{"num_hidden_layers": 9, "hidden_size": 384, "num_attention_heads": 3, "num_key_value_heads": 3, "head_dim": 128, "intermediate_size": 1024, "vocab_size": 2048, "hidden_act": "geglu", "norm": "rmsnorm", "norm_place": "peri", "norm_eps": 1e-05, "positions": "rope", "rope_theta": 10000.0, "rope_fraction": 1.0, "qk_norm": false, "attn_scale": 0.0884, "bias": "none", "tie_word_embeddings": true, "parallel_block": false, "extras": ["capped logits"], "init": "uniform", "init_std_qkv": 0.0228, "init_std_o": 0.00537, "init_std_up": 0.0228, "init_std_down": 0.00537, "optimizer": "muon_variant", "learning_rate": 0.00148, "lr_mult_o": 4.0, "beta1": 0.95, "lr_head": 0.00685, "max_grad_norm": 2.0, "warmup_steps": 200, "schedule": "wsd", "decay_fraction": 0.814, "decay_shape": "sqrt", "final_lr_fraction": 0.05, "batch_tokens": 65536, "max_seq_len": 512, "doc_mask": false, "train_tokens": 591100000, "max_steps": 9020, "dataset": "wikipedia_en"}
Each number is 200 + 30 x the weight over the matrix's rms, rounded and kept within 0 to 999. Layers, rows and columns count from 0.

# o: layer 5 attention output (transposed), 384x384, rms 0.245, rows 56-82, columns 0-127
# v: layer 5 attention value, 384x384, rms 0.0688, rows 57-83, columns 0-127
o56,187,188,152,243,174,207,211,228,209,193,224,267,214,174,196,179,220,216,137,164,181,166,206,172,195,146,197,163,168,239,199,229,166,228,216,211,161,213,164,182,187,192,149,201,174,220,226,193,255,224,220,190,230,171,188,191,249,189,205,171,246,152,227,185,196,225,222,174,201,211,262,237,214,210,161,167,185,223,219,196,226,166,195,240,260,191,238,164,177,184,221,132,208,212,213,194,262,189,201,235,244,176,186,237,245,209,172,151,195,204,229,227,181,179,220,184,182,220,242,185,147,245,209,204,239,143,212,177
v57,252,216,161,231,226,249,178,201,188,180,169,246,179,188,206,199,215,166,257,205,180,177,184,192,219,157,233,209,242,170,165,227,229,196,236,261,198,160,211,196,207,244,206,232,223,204,190,208,186,190,229,222,176,176,256,180,238,202,210,216,175,207,164,174,229,211,189,188,202,211,196,141,201,156,236,177,165,164,166,231,128,194,213,174,137,217,200,196,245,140,261,211,229,194,211,181,129,169,238,226,184,143,170,161,170,162,182,248,127,196,202,159,226,217,196,247,223,236,220,223,200,230,125,218,156,181,230,146
o57,159,142,220,209,186,239,156,257,200,139,190,217,201,158,206,183,219,163,160,217,215,224,176,174,255,214,188,174,212,182,186,198,209,196,242,230,174,171,193,231,221,250,194,229,204,191,187,211,202,241,265,184,210,193,169,149,266,217,211,178,152,210,219,230,185,216,198,174,178,199,186,227,194,211,230,181,202,227,229,203,187,234,177,209,229,199,217,226,233,169,214,171,231,217,200,246,172,191,176,234,206,171,177,228,159,235,208,253,172,201,181,189,189,203,204,156,172,200,145,221,183,228,173,230,174,162,215,218
v58,172,207,238,179,186,229,240,235,161,158,175,219,217,194,199,145,228,206,233,179,179,208,240,185,219,184,185,235,194,168,196,191,183,204,228,214,221,237,235,209,181,145,205,212,174,192,204,214,220,205,185,212,228,218,211,194,192,208,170,190,208,198,197,164,192,227,220,181,211,192,139,209,239,201,165,253,172,184,172,160,222,220,224,201,226,165,170,277,198,194,208,250,258,217,147,182,207,214,213,226,191,220,206,231,244,183,171,181,216,208,176,203,212,223,189,168,209,232,196,214,188,153,184,201,175,173,230,183
o58,204,215,232,225,218,282,294,189,184,210,201,247,224,177,153,221,193,177,186,175,195,193,206,194,208,206,223,206,190,241,256,213,188,221,171,221,191,222,209,241,241,164,242,181,170,195,199,184,160,219,192,209,241,216,212,150,231,225,214,252,242,184,196,212,233,200,225,224,213,210,188,198,203,229,183,153,173,233,205,185,200,212,214,211,211,148,207,255,145,250,171,188,201,193,205,226,180,210,218,235,242,231,207,167,210,186,215,202,188,199,175,214,151,234,218,197,169,170,171,178,187,232,153,233,153,223,214,157
v59,218,175,233,214,230,185,203,216,219,149,221,203,153,199,210,203,206,170,211,148,138,164,188,187,213,214,160,188,204,222,200,225,220,203,166,196,189,256,177,191,162,238,210,199,154,175,180,208,229,218,192,171,210,171,225,207,205,231,170,197,201,220,138,209,175,187,216,190,179,208,174,189,168,178,229,189,194,218,178,211,169,170,198,153,219,191,191,226,161,165,239,173,171,195,213,222,174,267,180,141,175,190,192,214,246,190,203,244,196,238,185,244,202,192,200,167,220,242,168,158,183,215,174,174,190,202,180,233
o59,175,161,168,184,204,198,197,190,217,143,195,196,183,242,198,194,217,178,177,177,226,138,208,196,238,194,189,206,188,226,211,248,169,172,191,156,221,264,200,257,165,181,192,212,184,183,193,224,163,188,200,152,229,175,193,214,211,207,186,165,199,196,215,207,225,202,258,207,203,211,187,184,203,180,205,167,171,226,231,198,235,183,228,194,197,145,160,192,186,196,221,215,194,190,202,201,214,201,175,170,162,205,200,209,195,192,150,239,155,167,161,199,210,156,161,254,255,223,226,198,215,189,161,203,213,191,189,216
v60,184,218,168,237,191,154,157,238,241,170,217,202,221,202,203,206,180,203,203,185,196,150,227,231,147,202,171,242,212,198,224,206,162,243,237,239,175,120,230,195,241,198,236,167,192,163,193,178,236,207,166,212,189,144,199,168,258,155,215,194,208,178,231,179,213,211,205,207,169,209,200,180,193,201,241,261,194,216,186,190,221,196,188,185,219,179,201,255,186,215,165,218,173,179,189,184,139,200,190,188,178,207,150,183,229,228,212,222,220,234,206,196,173,199,134,220,124,226,197,159,236,243,212,228,196,172,211,198
o60,191,189,177,167,238,198,208,186,206,186,172,230,206,190,198,246,149,197,170,209,225,194,203,171,167,183,153,179,218,197,226,169,177,182,227,199,163,181,179,203,204,183,230,173,217,163,203,224,268,182,174,179,245,200,214,203,221,196,172,193,173,221,229,184,194,202,222,195,133,228,160,199,191,229,193,200,183,186,197,210,239,181,208,208,196,156,200,251,161,211,121,205,197,209,178,164,219,202,187,204,193,202,234,215,195,223,215,199,208,208,191,201,216,227,193,210,173,215,205,176,196,197,190,246,174,211,231,154
v61,149,215,248,195,217,187,209,163,202,196,204,155,272,211,194,199,193,198,197,195,191,233,227,189,165,162,185,164,214,184,216,222,212,174,222,158,182,223,168,189,183,235,208,205,233,134,225,219,241,199,209,227,207,187,197,183,218,196,170,174,198,171,189,187,196,182,161,187,185,221,246,188,165,166,199,193,246,218,203,204,173,231,214,195,246,208,194,167,188,217,219,192,170,236,195,208,191,234,200,206,182,186,194,147,212,215,206,211,221,217,223,222,235,209,205,189,189,151,191,187,214,172,142,216,208,219,212,216
o61,177,191,201,174,179,167,184,222,156,214,164,189,167,226,247,201,210,182,255,194,216,212,181,216,189,151,230,245,203,253,221,201,181,200,221,182,202,187,153,169,192,227,205,185,218,187,240,194,176,226,176,154,214,206,170,212,214,185,190,166,177,197,187,199,161,169,193,196,190,141,194,230,161,216,242,208,221,141,231,186,181,140,218,187,171,194,150,199,155,207,207,186,198,191,150,173,183,218,211,217,201,194,213,205,148,178,189,224,161,213,196,186,200,180,181,226,190,157,170,194,212,190,228,213,186,234,211,218
v62,169,261,190,190,244,200,203,177,189,197,222,189,189,232,221,186,235,180,209,197,196,207,184,201,213,206,245,209,221,156,214,157,222,201,203,212,202,196,203,180,217,206,206,227,233,214,201,165,227,188,192,228,206,238,164,186,214,216,154,150,176,238,209,180,162,226,164,225,188,216,216,201,181,155,201,214,253,159,168,151,180,128,233,211,193,175,179,203,242,209,168,179,194,223,233,155,206,138,190,155,184,201,261,149,182,137,198,198,160,164,188,232,159,173,182,181,214,142,204,240,202,201,215,222,222,235,246,187
o62,225,198,229,187,213,214,237,236,123,191,175,149,229,201,169,140,180,159,223,178,218,206,190,221,223,189,218,192,215,205,169,181,190,219,192,155,208,243,223,219,234,195,216,226,245,223,246,169,219,177,158,198,158,212,201,211,171,235,197,237,219,236,190,204,212,204,162,190,213,203,149,199,146,186,172,191,229,156,203,187,237,132,225,200,206,211,202,192,177,185,193,158,215,238,168,195,152,203,207,178,241,228,218,237,191,180,218,209,184,178,215,201,171,195,214,216,211,150,198,232,218,169,180,191,236,199,200,240
v63,184,244,202,186,177,169,192,198,164,214,192,169,211,227,220,156,232,234,240,192,206,245,233,198,164,235,204,225,223,258,240,200,156,199,207,243,186,180,195,199,177,194,243,188,196,216,203,223,219,162,166,222,176,197,168,199,175,165,225,229,191,169,211,176,176,193,196,237,199,175,199,237,168,232,215,168,191,189,216,162,200,170,236,175,247,187,227,164,169,216,235,166,219,212,163,148,227,183,196,238,159,201,223,174,183,220,167,182,203,152,246,221,185,165,194,161,217,205,202,180,183,216,200,231,224,228,260,223
o63,239,224,217,229,196,175,181,230,173,271,247,190,241,180,223,216,166,220,203,212,223,238,134,190,184,223,204,197,196,252,166,177,216,188,214,170,207,158,163,173,201,209,205,191,173,194,171,216,193,162,215,179,205,211,149,191,226,174,228,225,219,238,193,222,230,219,168,220,176,228,191,234,207,197,190,186,201,214,230,158,216,156,240,204,200,137,270,185,188,168,217,168,243,211,147,219,204,212,175,219,266,254,235,171,200,204,201,186,232,212,226,218,232,210,194,178,209,229,190,174,220,193,140,175,193,217,205,171
v64,211,215,150,213,181,203,158,211,174,156,170,200,219,201,219,187,188,184,239,176,175,181,257,199,196,211,222,221,241,245,184,204,262,161,173,234,246,191,126,210,136,199,181,185,223,190,234,221,240,222,192,168,191,205,204,213,236,163,188,226,221,159,191,209,149,225,171,242,185,172,246,203,162,169,178,190,234,193,217,162,137,180,221,243,196,215,234,219,202,226,143,165,204,180,243,154,217,176,208,166,189,185,189,188,178,209,191,201,203,127,225,228,171,194,197,131,215,227,217,240,185,248,144,190,201,195,247,206
o64,210,219,210,230,199,201,183,265,188,184,229,130,165,238,177,223,202,183,203,148,224,188,167,176,218,224,205,242,226,193,197,201,247,161,185,225,183,179,231,216,172,149,220,201,202,190,216,225,220,205,152,179,160,225,216,183,162,181,166,185,185,209,141,193,182,202,202,176,179,169,246,259,189,223,216,239,151,183,186,165,193,159,216,205,227,191,230,183,209,197,178,154,186,180,200,219,200,171,232,189,218,248,155,173,190,219,242,270,188,217,223,200,202,202,177,157,248,194,205,215,186,195,193,202,191,239,201,150
v65,198,179,192,240,156,217,186,191,211,224,211,198,228,205,208,220,189,211,212,273,199,184,199,182,189,183,189,238,276,210,263,168,219,153,153,176,148,227,231,151,232,225,199,199,214,200,203,176,217,244,194,147,141,226,222,194,191,236,176,210,212,195,150,185,207,168,191,194,174,158,188,241,191,141,217,223,202,203,186,183,198,218,281,159,148,163,179,229,178,217,172,195,216,184,178,125,151,161,209,221,169,202,211,219,156,218,224,152,160,190,219,264,186,195,205,201,223,219,210,228,175,183,200,195,173,235,227,213
o65,165,155,198,178,208,171,175,173,184,154,196,173,237,183,140,230,177,255,225,163,168,156,178,168,184,238,204,203,200,236,243,178,196,168,186,233,216,214,206,205,186,212,145,203,170,205,203,152,199,194,221,160,152,229,198,201,233,221,205,210,135,249,178,235,194,226,178,206,226,202,262,157,256,203,176,202,164,199,195,212,196,208,254,180,180,167,211,217,182,170,190,168,193,202,209,207,237,160,242,175,202,147,211,240,206,216,204,198,184,224,232,193,163,218,212,208,234,225,204,227,185,277,162,186,169,204,215,188
v66,206,203,234,170,242,216,197,183,253,218,177,142,167,220,182,221,194,248,199,188,210,162,210,195,175,184,169,211,201,231,161,169,227,194,203,180,192,163,189,206,182,150,235,250,225,145,150,197,168,158,162,196,189,132,188,185,192,176,254,147,169,226,182,204,206,192,210,230,191,191,157,198,211,204,220,190,207,186,162,192,227,225,204,229,196,203,211,226,237,162,212,176,236,188,176,192,217,187,228,195,225,218,230,220,216,244,177,186,194,206,213,171,188,182,195,193,201,262,169,193,232,250,170,184,212,218,221,233
o66,211,190,168,201,190,203,240,174,232,173,161,253,193,195,205,195,167,231,199,214,177,196,218,167,193,192,203,237,233,208,184,156,253,225,190,184,208,159,194,199,231,186,182,189,233,202,164,166,228,164,222,205,202,114,257,181,210,121,215,228,188,253,199,212,168,141,186,212,204,211,181,145,204,201,216,179,249,146,202,221,238,222,201,202,205,199,196,183,220,191,181,194,191,218,176,189,199,158,240,179,216,170,245,215,222,240,263,174,183,202,219,207,196,206,215,175,193,156,140,215,202,141,203,187,218,202,219,164
v67,196,197,264,256,236,197,260,235,205,241,162,245,199,213,200,202,166,209,212,199,216,203,217,210,172,171,214,168,196,228,219,146,159,214,202,200,183,227,212,200,199,232,259,205,209,198,194,187,184,177,198,197,161,193,168,221,208,210,164,229,220,213,191,199,169,176,155,219,240,174,200,224,268,171,150,245,184,215,248,194,210,194,186,221,204,235,258,283,139,210,207,218,191,274,219,171,194,203,184,291,186,221,213,198,180,188,198,194,191,188,166,196,205,186,166,195,217,146,201,261,190,220,262,182,196,188,196,144
o67,209,241,232,204,224,167,236,226,215,180,151,210,190,194,226,210,207,165,207,228,191,193,221,165,179,191,219,190,189,239,182,175,219,243,201,222,173,163,182,173,160,241,255,206,230,172,215,211,185,197,180,164,243,150,186,225,190,194,215,217,235,148,197,211,187,181,138,222,136,182,185,206,226,235,162,234,178,244,158,220,215,174,153,208,199,214,220,240,140,180,219,217,199,193,218,218,165,232,206,243,218,174,208,212,233,197,218,162,150,206,171,217,225,235,245,230,235,174,219,200,206,248,240,185,181,195,157,150
v68,153,249,180,197,222,221,220,169,167,203,209,196,207,211,188,215,181,192,177,214,217,204,193,203,209,211,224,215,222,205,203,218,230,202,134,201,194,259,166,196,172,169,164,236,203,232,181,183,196,211,221,187,195,152,141,209,175,187,174,251,197,190,251,208,178,221,134,122,165,215,230,179,178,219,191,244,201,204,223,219,233,265,187,200,143,228,213,224,179,231,169,175,211,212,245,194,245,170,195,187,182,183,187,188,139,215,174,161,190,218,245,180,314,189,226,282,175,176,202,227,216,183,265,233,193,194,233,175
o68,152,234,175,179,137,177,229,200,181,205,174,195,207,153,201,185,173,180,227,187,203,200,213,189,174,226,199,204,172,227,205,240,241,186,232,220,208,234,202,150,249,240,202,243,199,228,249,190,243,212,206,211,181,188,173,194,209,223,174,212,207,184,211,228,145,189,175,158,252,215,198,205,235,219,214,249,200,185,240,203,199,230,155,163,208,249,209,214,186,180,225,209,201,190,226,146,261,150,222,197,203,198,154,219,180,228,127,207,212,221,230,215,220,185,230,249,169,198,221,199,233,245,224,143,219,231,146,206
v69,178,197,223,191,159,182,188,203,168,234,157,159,205,156,165,152,189,217,219,193,209,167,179,180,233,229,216,186,170,241,197,248,224,208,213,182,185,185,200,245,153,230,202,187,229,210,168,189,232,195,150,188,195,158,236,213,196,196,190,181,183,238,219,227,177,180,210,197,209,165,212,197,223,196,197,211,190,216,214,160,222,219,210,196,277,214,185,224,239,198,171,222,191,179,214,234,202,233,177,165,211,193,189,160,190,195,180,220,183,157,228,205,184,178,214,208,198,158,198,232,192,229,258,246,233,220,215,213
o69,223,214,197,231,199,189,237,227,148,212,207,208,208,218,213,185,170,171,198,188,245,191,145,180,184,202,201,229,177,180,150,207,174,208,241,223,155,121,239,226,220,187,205,154,244,208,185,183,203,210,165,185,202,195,237,178,255,237,207,177,141,172,209,203,205,194,206,204,193,215,274,205,201,179,208,168,195,190,198,192,203,234,183,178,201,180,262,231,196,181,193,221,211,203,222,245,185,220,210,206,192,221,223,234,227,168,201,183,163,184,209,167,194,218,194,239,165,163,270,202,185,217,224,171,221,215,201,184
v70,197,158,171,205,195,172,194,226,238,171,225,201,187,260,258,197,214,223,196,226,206,183,184,209,235,166,215,187,223,158,202,221,238,231,181,218,237,165,186,193,204,197,180,210,238,182,218,252,206,218,213,222,188,147,190,158,224,139,258,229,264,198,248,216,252,224,195,252,174,236,174,185,186,202,197,222,238,244,220,198,195,217,170,172,181,157,225,196,251,150,189,194,167,200,194,217,227,217,258,190,213,204,198,215,154,177,189,205,226,233,187,193,226,194,189,164,211,128,198,256,187,198,159,248,240,193,173,146
o70,229,195,134,211,210,231,243,256,248,135,201,216,172,188,219,192,182,200,210,201,132,175,242,217,228,188,209,215,200,156,120,184,205,194,183,202,254,228,206,171,201,284,205,246,191,197,231,190,224,186,201,209,239,184,201,222,193,183,196,231,202,193,255,180,192,212,216,167,221,239,217,202,199,218,231,232,206,215,190,236,179,174,229,181,211,172,227,188,203,204,139,162,155,228,195,233,196,224,204,167,209,196,178,228,178,203,216,185,150,237,216,199,232,204,190,171,232,179,183,188,181,166,224,209,168,173,173,193
v71,178,191,185,190,217,212,166,192,224,190,207,191,190,241,133,177,216,191,211,156,148,210,173,185,222,233,250,194,213,192,192,243,247,169,193,184,255,229,203,201,218,206,204,168,179,261,187,198,183,217,205,151,210,187,184,204,180,208,196,178,196,183,213,193,253,174,242,191,191,187,163,190,203,169,210,196,192,193,246,173,218,244,189,210,152,197,209,176,149,217,155,141,173,199,158,185,204,194,218,218,243,198,250,203,191,241,235,185,205,197,190,226,165,185,195,211,211,174,214,218,238,184,171,212,201,107,218,219
o71,194,162,190,199,201,242,175,206,183,168,161,189,244,207,229,207,195,168,211,232,177,155,179,189,214,193,240,200,166,122,209,223,242,168,242,181,202,184,210,185,208,261,201,224,144,225,180,217,154,186,218,169,171,195,191,221,169,220,241,214,182,193,167,225,225,187,235,188,222,154,183,183,225,221,173,208,207,221,160,174,177,281,151,246,175,213,170,164,207,183,200,218,176,188,201,194,226,162,237,203,190,211,251,183,176,219,185,200,210,197,212,173,205,215,212,210,210,193,196,216,253,172,174,213,239,183,252,210
v72,207,221,204,169,245,228,162,203,205,202,227,180,137,201,146,190,225,258,204,213,188,240,164,204,213,181,239,190,186,154,198,222,220,211,170,149,230,229,194,225,216,172,271,192,218,171,188,212,199,168,185,197,167,224,214,159,257,220,203,221,147,170,230,202,231,168,166,190,182,242,249,202,187,229,224,192,220,198,194,213,214,244,216,233,191,216,278,253,196,211,197,217,238,225,181,204,170,189,201,212,180,189,217,100,229,183,196,231,185,135,192,128,176,221,245,243,217,212,245,177,211,187,172,192,215,177,272,210
o72,175,229,197,213,194,193,200,238,232,171,209,214,214,215,201,196,168,228,202,196,170,191,214,190,241,193,225,188,121,232,203,154,245,227,182,186,218,181,208,225,193,226,207,174,163,217,184,247,241,206,231,174,176,204,242,263,171,202,254,259,150,180,221,227,238,196,175,197,211,217,167,196,211,188,220,207,241,167,222,176,168,195,202,245,176,196,203,203,204,214,167,206,181,194,193,201,167,236,233,222,197,176,205,155,191,214,215,179,165,193,202,238,214,193,216,221,162,188,243,216,235,144,200,196,188,197,252,167
v73,242,199,219,214,189,167,206,140,153,190,193,162,229,199,233,232,199,241,191,232,186,215,211,183,169,201,184,189,226,220,148,184,177,254,205,192,177,190,149,218,169,244,126,210,219,215,196,160,197,226,202,184,271,162,208,204,237,219,193,222,167,159,220,174,200,202,218,221,201,215,179,201,193,202,169,176,206,206,185,192,218,164,208,196,194,212,232,199,155,224,202,247,195,224,250,163,256,219,165,203,239,237,176,163,187,203,206,168,211,189,200,160,219,198,185,213,170,167,152,211,192,198,209,209,217,208,193,182
o73,198,276,234,223,243,200,163,189,158,179,165,189,229,221,202,259,165,212,221,199,226,216,240,186,186,196,220,196,212,222,168,237,201,193,188,237,145,228,218,200,196,197,243,222,198,210,162,173,197,235,169,249,260,209,207,171,218,197,188,238,204,166,182,206,209,194,199,216,188,163,208,212,159,188,257,185,168,162,162,205,169,138,225,170,188,187,241,176,224,185,204,194,234,211,159,177,207,176,225,224,195,213,213,221,196,165,216,230,232,168,180,225,207,205,161,197,193,203,185,235,199,214,171,170,239,195,242,221
v74,214,173,215,242,209,212,256,161,209,204,249,198,193,195,184,202,210,211,214,159,215,191,211,158,210,266,168,151,245,223,184,176,206,177,171,217,231,222,172,203,211,218,182,248,226,211,171,184,199,214,195,161,197,201,188,217,218,185,179,150,227,184,214,204,209,219,136,190,187,198,163,219,211,209,263,136,253,187,159,197,239,204,193,203,190,150,226,201,230,192,182,226,191,153,217,237,191,205,227,224,183,184,187,210,248,233,222,201,224,200,173,183,212,221,188,209,174,183,175,200,177,267,217,163,178,233,155,202
o74,221,213,215,193,184,201,227,204,168,216,237,201,192,182,204,212,189,183,185,196,177,155,211,189,232,245,238,165,237,180,162,212,224,209,160,188,232,209,211,182,192,232,177,226,258,180,209,218,193,231,254,161,194,227,175,208,195,187,208,184,216,167,186,152,198,241,161,153,153,214,177,215,225,206,213,142,205,177,166,210,210,193,261,198,223,143,190,230,191,164,161,194,231,166,209,208,196,187,219,215,196,198,204,254,200,206,197,152,227,210,186,198,221,210,189,240,191,218,199,220,168,181,191,215,181,258,180,227
v75,224,253,208,186,265,209,184,224,242,206,117,246,190,208,200,217,223,212,222,193,207,188,262,192,247,170,227,223,211,259,188,244,227,188,188,219,197,196,184,197,220,197,163,229,180,222,246,199,236,203,258,195,154,199,221,161,129,219,170,170,188,201,187,182,206,188,254,184,198,228,167,193,231,194,156,210,214,201,186,186,212,181,166,225,185,220,260,188,183,214,208,205,234,259,167,207,217,209,211,218,197,227,219,206,199,198,206,218,215,224,229,212,217,187,236,249,159,205,188,201,255,216,230,192,238,183,272,213
o75,194,199,235,213,222,205,226,240,183,234,172,204,220,184,195,229,252,234,240,192,227,188,217,235,189,233,236,172,201,221,204,185,194,186,225,204,171,214,188,202,231,174,139,212,182,205,203,235,175,237,203,188,129,184,176,158,206,208,207,197,196,194,208,230,222,210,213,200,207,221,226,229,217,181,181,174,201,227,242,230,188,203,210,177,205,237,213,173,126,203,194,223,231,205,185,211,208,158,178,152,172,191,223,204,221,212,215,211,203,204,176,210,132,201,222,214,188,185,220,222,224,153,214,216,200,168,213,218
v76,159,158,189,156,241,144,180,173,179,198,172,249,220,207,186,240,201,160,188,215,226,199,201,199,180,205,194,251,184,149,203,215,156,184,196,171,219,201,219,218,148,207,260,265,152,188,233,229,188,188,193,203,163,159,182,166,249,182,210,219,182,225,179,173,225,135,140,208,243,217,208,195,222,188,200,201,159,243,160,223,228,230,198,217,212,207,203,201,231,171,192,166,178,199,190,157,211,209,200,188,197,182,214,233,208,195,213,172,196,224,192,178,212,176,195,167,219,213,199,190,170,193,202,177,194,249,205,237
o76,192,202,191,141,244,228,244,164,224,168,184,210,232,210,174,229,214,200,182,257,231,227,264,219,160,138,212,248,227,189,212,205,157,221,172,190,190,232,185,235,200,204,169,221,229,230,224,242,229,222,186,228,193,181,221,217,214,176,227,220,185,210,188,186,210,178,145,226,215,219,192,234,180,177,188,188,163,215,180,215,234,232,161,217,243,185,218,205,193,175,230,233,195,204,233,220,191,204,199,185,209,258,217,209,235,163,204,205,204,223,233,218,152,188,198,173,199,244,212,194,197,212,170,205,209,174,230,170
v77,200,166,194,212,176,205,158,197,252,157,210,218,178,243,206,144,220,152,183,209,219,198,154,207,205,247,219,232,220,122,229,197,236,187,187,178,201,176,200,244,186,169,165,227,167,225,171,204,221,202,244,192,182,184,233,151,169,145,170,214,220,155,187,174,202,175,202,236,202,217,203,195,199,215,195,222,246,172,253,238,207,178,222,216,213,172,230,203,213,244,216,240,219,222,214,187,144,240,215,196,242,250,250,225,202,250,189,180,193,223,223,171,196,239,251,207,234,178,177,187,185,214,209,170,187,226,160,102
o77,182,160,203,217,241,193,210,159,196,204,232,170,192,206,174,146,190,190,183,192,208,247,221,185,217,227,231,153,215,152,208,231,191,215,246,226,181,194,233,206,194,200,185,212,205,204,170,142,179,175,197,170,175,190,224,212,136,192,207,203,189,178,202,197,201,196,236,168,201,189,253,179,194,162,195,204,238,158,229,212,240,270,227,226,253,160,193,189,206,213,155,226,245,175,214,181,219,206,190,229,170,238,235,155,200,267,167,233,186,212,171,185,129,210,206,222,196,187,234,153,250,175,204,183,217,248,220,134
v78,188,199,196,168,211,161,173,216,227,155,192,233,155,158,139,231,215,211,222,181,168,233,259,146,131,194,245,172,172,231,207,234,251,208,158,141,187,170,166,197,248,184,114,195,180,236,216,179,163,167,161,258,178,227,222,158,167,246,213,214,206,214,188,195,201,219,210,220,217,215,202,157,152,188,251,227,231,231,160,227,210,199,219,187,207,159,174,220,188,172,178,172,200,215,136,182,174,162,227,178,191,151,191,151,224,206,187,207,178,225,200,206,188,164,185,198,208,187,197,198,208,226,195,155,219,230,217,199
o78,200,207,191,227,199,227,201,218,201,133,172,231,227,210,207,156,165,233,197,225,166,183,199,223,171,187,230,208,143,223,172,196,191,146,167,205,209,177,206,217,164,204,196,196,190,154,211,203,178,168,236,239,186,176,254,168,156,197,183,268,169,212,238,161,198,240,169,193,157,202,181,223,211,214,217,203,195,173,185,228,217,163,182,176,206,256,210,245,192,179,225,186,218,178,214,195,149,160,225,166,224,175,172,162,219,210,149,202,232,208,217,214,219,202,203,179,223,177,227,214,234,179,177,190,196,249,173,185
v79,133,162,224,242,203,175,171,233,214,174,141,189,235,242,188,212,191,194,222,233,189,151,170,184,199,192,177,216,203,229,158,196,189,161,207,196,186,184,179,188,161,184,217,226,205,210,223,229,155,186,172,192,235,224,201,167,202,225,276,191,199,201,237,220,219,231,192,211,235,174,178,180,184,241,240,203,205,178,236,181,226,175,174,160,173,172,228,197,164,243,167,225,243,187,202,167,238,168,219,188,218,189,179,187,202,181,195,239,186,208,178,243,218,238,196,175,195,245,217,196,140,190,234,210,195,224,179,186
o79,151,150,209,215,202,191,226,168,238,187,192,132,192,181,185,222,215,194,222,236,157,181,199,163,165,183,186,203,205,230,206,191,187,265,219,225,134,188,221,203,200,158,211,186,200,204,193,219,209,216,192,208,245,241,218,205,188,259,197,151,205,235,209,175,233,228,175,189,232,169,156,139,184,206,137,184,223,186,187,197,174,200,239,214,207,224,136,186,233,222,214,184,229,205,227,197,177,204,191,188,187,247,234,179,206,193,183,203,220,210,195,196,186,194,197,197,224,236,188,211,192,222,234,229,163,189,190,172
v80,200,185,217,261,178,198,241,201,167,190,226,159,153,178,167,134,161,158,216,210,284,168,212,221,186,155,165,235,208,223,215,142,207,193,188,200,205,226,195,210,194,207,193,189,239,190,131,216,211,195,199,282,243,208,229,185,201,205,247,225,185,243,176,194,226,216,198,160,197,235,130,192,222,193,170,222,180,189,214,250,184,258,196,240,182,223,195,173,149,231,158,178,163,222,168,194,161,216,154,214,160,202,193,206,205,243,227,207,262,179,193,208,202,176,209,234,220,160,181,227,202,257,225,223,213,206,225,193
o80,186,211,225,201,184,196,185,177,153,210,167,202,221,227,187,170,208,150,179,217,195,211,221,112,234,211,179,208,171,163,240,207,226,215,195,222,185,209,219,169,195,189,200,228,196,226,195,225,199,243,238,207,198,145,190,201,225,233,211,255,183,187,167,244,227,277,202,159,201,191,173,186,169,187,186,221,181,188,192,206,218,287,225,174,165,218,208,159,171,229,149,180,163,185,170,221,199,222,224,234,163,198,203,196,187,239,212,198,200,183,210,198,223,185,233,249,145,211,198,216,209,238,240,168,203,218,190,180
v81,222,231,204,273,141,217,164,231,174,265,221,235,214,211,196,188,211,225,201,211,192,171,228,172,179,225,221,143,181,221,163,213,176,188,227,217,278,172,223,221,215,194,205,173,188,205,242,179,205,167,176,233,161,235,178,224,200,176,211,143,221,244,175,210,224,195,172,190,225,209,188,163,186,215,252,201,227,216,265,234,173,156,219,218,211,239,214,170,234,213,268,209,176,141,232,174,209,224,182,273,202,176,175,235,173,203,213,214,182,225,192,228,190,217,238,202,207,198,205,151,175,241,150,242,216,172,167,151
o81,240,195,189,184,200,195,212,248,181,230,176,187,207,185,192,155,210,196,154,181,250,235,187,229,218,251,228,176,172,165,148,139,167,217,200,234,194,180,166,179,176,195,197,194,207,176,198,203,207,183,164,207,184,232,158,167,202,201,225,144,186,205,216,191,256,200,214,201,194,252,182,202,188,233,240,218,220,268,196,169,212,172,132,210,160,229,176,173,188,215,192,228,189,194,203,179,239,167,177,246,199,241,198,201,207,234,258,223,196,208,175,186,227,183,215,211,167,199,178,123,176,217,184,235,223,181,212,207
v82,170,204,204,241,203,191,211,167,236,190,153,153,206,196,170,204,143,188,187,182,181,223,158,202,168,239,205,197,193,182,214,180,189,201,196,166,202,144,207,220,191,245,225,161,177,174,182,218,194,171,166,208,190,247,220,178,161,164,146,225,161,266,216,187,175,191,110,232,206,180,239,161,196,170,180,183,203,189,168,232,216,210,145,129,194,200,173,225,202,203,243,188,206,182,228,168,168,159,175,215,233,201,205,226,164,187,168,222,184,123,229,233,197,196,217,223,230,235,170,217,187,205,212,179,205,207,209,198
o82,180,227,194,228,147,247,265,165,268,236,179,186,219,197,150,219,185,241,162,197,177,182,183,209,218,202,229,182,144,226,253,204,139,165,221,211,200,190,188,211,196,211,209,193,220,223,185,235,219,223,172,227,174,167,212,210,145,154,140,162,212,205,240,198,193,203,188,177,187,203,241,233,110,173,211,199,147,176,202,204,200,159,184,202,181,173,163,209,201,212,192,192,173,224,213,186,221,177,142,218,196,174,163,208,203,194,216,202,168,181,237,160,213,268,185,176,218,237,178,225,184,263,157,195,204,222,194,206
v83,227,194,267,194,217,200,177,243,201,155,164,239,212,188,177,201,208,221,195,210,237,173,202,225,175,169,174,173,194,212,185,236,191,185,226,180,214,230,205,225,206,219,167,203,185,195,193,224,147,235,135,187,227,163,212,233,174,153,164,206,209,216,204,152,175,198,167,254,203,216,124,200,190,255,180,193,232,141,203,205,204,225,180,193,190,192,217,197,178,212,168,196,234,188,213,203,166,182,210,196,195,210,201,211,216,189,177,164,234,144,165,233,195,233,216,217,251,219,184,187,251,186,227,194,183,225,223,208